{"vocab_size": 5441, "norm": "rmsnorm", "rope_theta": 10000.0, "qk_norm": true, "tie_word_embeddings": false, "parallel_block": true, "init": "trunc", "decay_shape": "linear", "max_seq_len": 1024, "doc_mask": true, "dataset": "wikipedia_en"}
Each number is 128 + 24 x the weight over the matrix's rms, rounded and kept within 0 to 255. Layers, rows and columns count from 0. Numbers have three digits each.

# layer 10 MLP down (transposed), 704x256, rms 0.0428, rows 625-639, columns 0-63
068105182111159092128101140151113105127126107139117161128112147077121111137123158137107079126136156156110125156130137147122102127096086102126139154119121145130163125088127132137093143124135144
111068165131118117116148164169163101164142086164135110118142131120142161155116142128108107125142105140126157127132108143135126145128158114140134151133106145115136107128153110132120102138147083
165105160120158154122095148157098146125104119094127125200118124110126104107143111099126154163115182101165148113151121124119077117091153143137119157142145124107146104151126154157143109112118138
105119104157093072115151114166126171144148127127159101135140131132124138158106165135173136113148096122171113095126101111149132111093130131146113155135101130136151168123140122129146128156135128
071126132171144155110147164127145149083162101158113118086134121115132099134083122141132112111076145052128083095150065177154162135115118083149122122098142137166154108168119160141102123124128113
128094127142087110120170137136132129126127160115105173123095094122105136175137127109161138132114122122134094118121116109128135115118108107111090090134125146139130107156136113103131124096134143
160136114131119078080151125118105110144113098156115123100164130166145145126122139148151107163120172133125124125098145112147140165123121154109081112154144109109157093132148119119122130114146159
167160149160145133110126124183147108089114133130101142107086113098088126131139131145162111168080091134101137109152136130156103120128146121163118095147149127129135135119143122124111112110116164
150152120147162185112125128142103140134133130101139190100128174130154114157150128092135124159130103127122134143116086157124125166141103095181103141160144098202145129140111134103096157140136120
140137142078137089142114106150152184118101133140077131202108128109093100099125141132152156107166113135129134121144167109116123128147088165166138162092157095140142165122132140118097147124125123
079135126127137132149127109130102171117117145192136146092104130143147069084120141148123124141130136117085138115140144158122116106136133122158133118110139180129132111138133104146149137095136137
120140128132128115142162139136104170143123127174118142109124141126134120170140134168127149141111154114156151136137150118113131121103102149099152148157144113167127133117139150133190137127098132
115130131114071127149121102116105147151098126103139120105144111108101132145088138084105126173138146125161121188124092069093086111145142116137080135116117143147146147120119135124138134183088089
103118134091135140147128099152152129136155145129155135089093155130148139140154116149100111104144161163165125137154131119099110127113138114165168089130108144153112108143144129149144142115169122
128195105095085115093153129123134130127099139085135070131175061144108087110129148168152128118136100143173123131100118129131128146118114142147054152117113076164117134122130117071083120020171118
# layer 10 MLP gate, 704x256, rms 0.044, rows 626-639, columns 0-63
105188142136172091115101119116102180110130172172123129146161080135109115071138117120148140130109084112124120137141126092131101115139131103141133171117117155148085143096144152127095170132128159
131148151120099141166140136128088144148149112109140096158126120101088140131103139184142119127145108096159145149137052166124143136132151135116135077172091141108137118144135144110172153134120112
104105123085104121141121154107140109101147098107158157169118143095135105121133130113124167151141133133108150162146100101124139121150164158147145119132135132138147102143128107095108128134115156
200134117090106087091089082110128095082120088143106151154156087152175142114151092156140138107122154129120124127103122114117157086152135182128132089122126132170137131087104138111135162094148131
148106119160110097097114096138091132119134117123156134103138133120131154118151156114119137125122092162112063077108125113118106124121107131155163157108128170148117153121065114137104168086123170
125129098134153109105129128149158120133107149112145109113117145194106139141113151109117100152109096146120165120119117113119105147084129183149114101188126156129188140142136142118150083142147112
128087107116154159117137116109121125124126132149111133139135113157132154098149159117146115106096100144136096075128175130094133177141135147096123120128158106163143146120153136116158169133138129
122135132095126156076138122099127138136125108094106122085103104143118126115168144143143086108114101130139088132155141105137136168116122109130168130115132114107135137135116090101165153167161138
130074115139167147128157144084131118118103127132087120107114111158109118150144112114199124143154129130131122069145122113122084083161107143109123157139166175123140173132145078149095127097090132
114116171133113117154137135174162163114125141093095100112128142122108139120139115105174109146131154150122128143108111119131094140164129147096123120110108111089145145144126117190116130107123147
129101148123138095150109110125169081102151118176171125133123120138178141146126106125147107097143151082106131114152125108121124099104110124150141161141160124146136123126076084118125142117127118
131110129120145067078148128120151091124109096086116096120110112159109143150135133153151115097124137159106126093114142129149132100142071145097108112092140123080082135165110107114143098109137102
153117132110101112112123161135119118135109114125134165161166094175154160105134128088087129136088156149144147125149154103143114131122092106108115135117120115111139144148101110079132145096111120
120049168122092126126135118125106087128154096172174134100157155110173117126156099142135123093126128124089162153116186093133148111147137131129187129095153139120112156117124087111117134113088141
# layer 10 MLP up, 704x256, rms 0.0417, rows 626-639, columns 0-63
132116157144146138126163156162129114141133124148098156119097137104113092115109129126119141119124100164140118124163122137079126108111141145139180094143124110104132122120126139157080113140132133
158104119155061159113160121097100109103089108134168095100145143087098112129124132122144094141095121100181135106133112120121166160119160111115131123126126091156124128098159118124171181140113119
141144111133096130122137158103140131160157126134136126140099092119137085121069108091142104109097127165154127088164112112111119103091133114174137107175108102119147123113095137093088112121121107
115127140127143112125126148071158082134159138099120123124174133169143124147136126147151123115074144121124096181100103177150132156134147094125147087141104081143176118125123101132152143125147114
122094143129150199162085152132139112133100140085151119103117135097154118118124156091145156166104123101140118160118149106118115104127139170125138121138121107129154100131115147121144122150118162
099087133130146090138128105127111097158136120195117095099100161120124114139148147082132128155100116146182169120126124174140176129116152071117118155144109168143145125111140108106133124104176141
130149079093118131143144132118101141132105094122117147141106133112135114177124164136106121106121130155143109135127115147118156155127165108101177109098130141113104139070123141129109099098157110
121172127122116146101108136119114149178167156132144141146120108166126092151083116162128102098154097159152138173152148082168097084099181127124121111162114090070135170107103108099128171116099089
084110134141106122137126155117138090140144155112086132169114146115103126132173116127159167080178112110124122103115122128144119135081089116093121125129063118105127130149129083160174163137136138
128110145121112118147098133139088149104105173113147109117114119141119119126156171155114148168093185120117093134099104096104118130180092114084147107105123079133124099124143106131098150128091152
124149167127121123118142141115104105118133102158165119145143102100140145154107115152110122152122150110135142146134127146108144138118122121146122142126123104116150130155117133123082083133121114
097159119126118123133109131162144159144116118148162150097082157156134115130145151146126166131102121134128134140130146078158124181093167138126138114153133121169161138169141112150142124117136185
110118137150111118114129137121139126119113189072161105153128155062153162161200116118123139134095104186128109146107152099110166116143111148145115079158122123189157171143180108136107151125111127
115140128136134137106133125109125155144107156103129144112161065137123118133111134152135087120117125125134113100130125096142139144148068122104085156143145100131143123123162141109157138086177090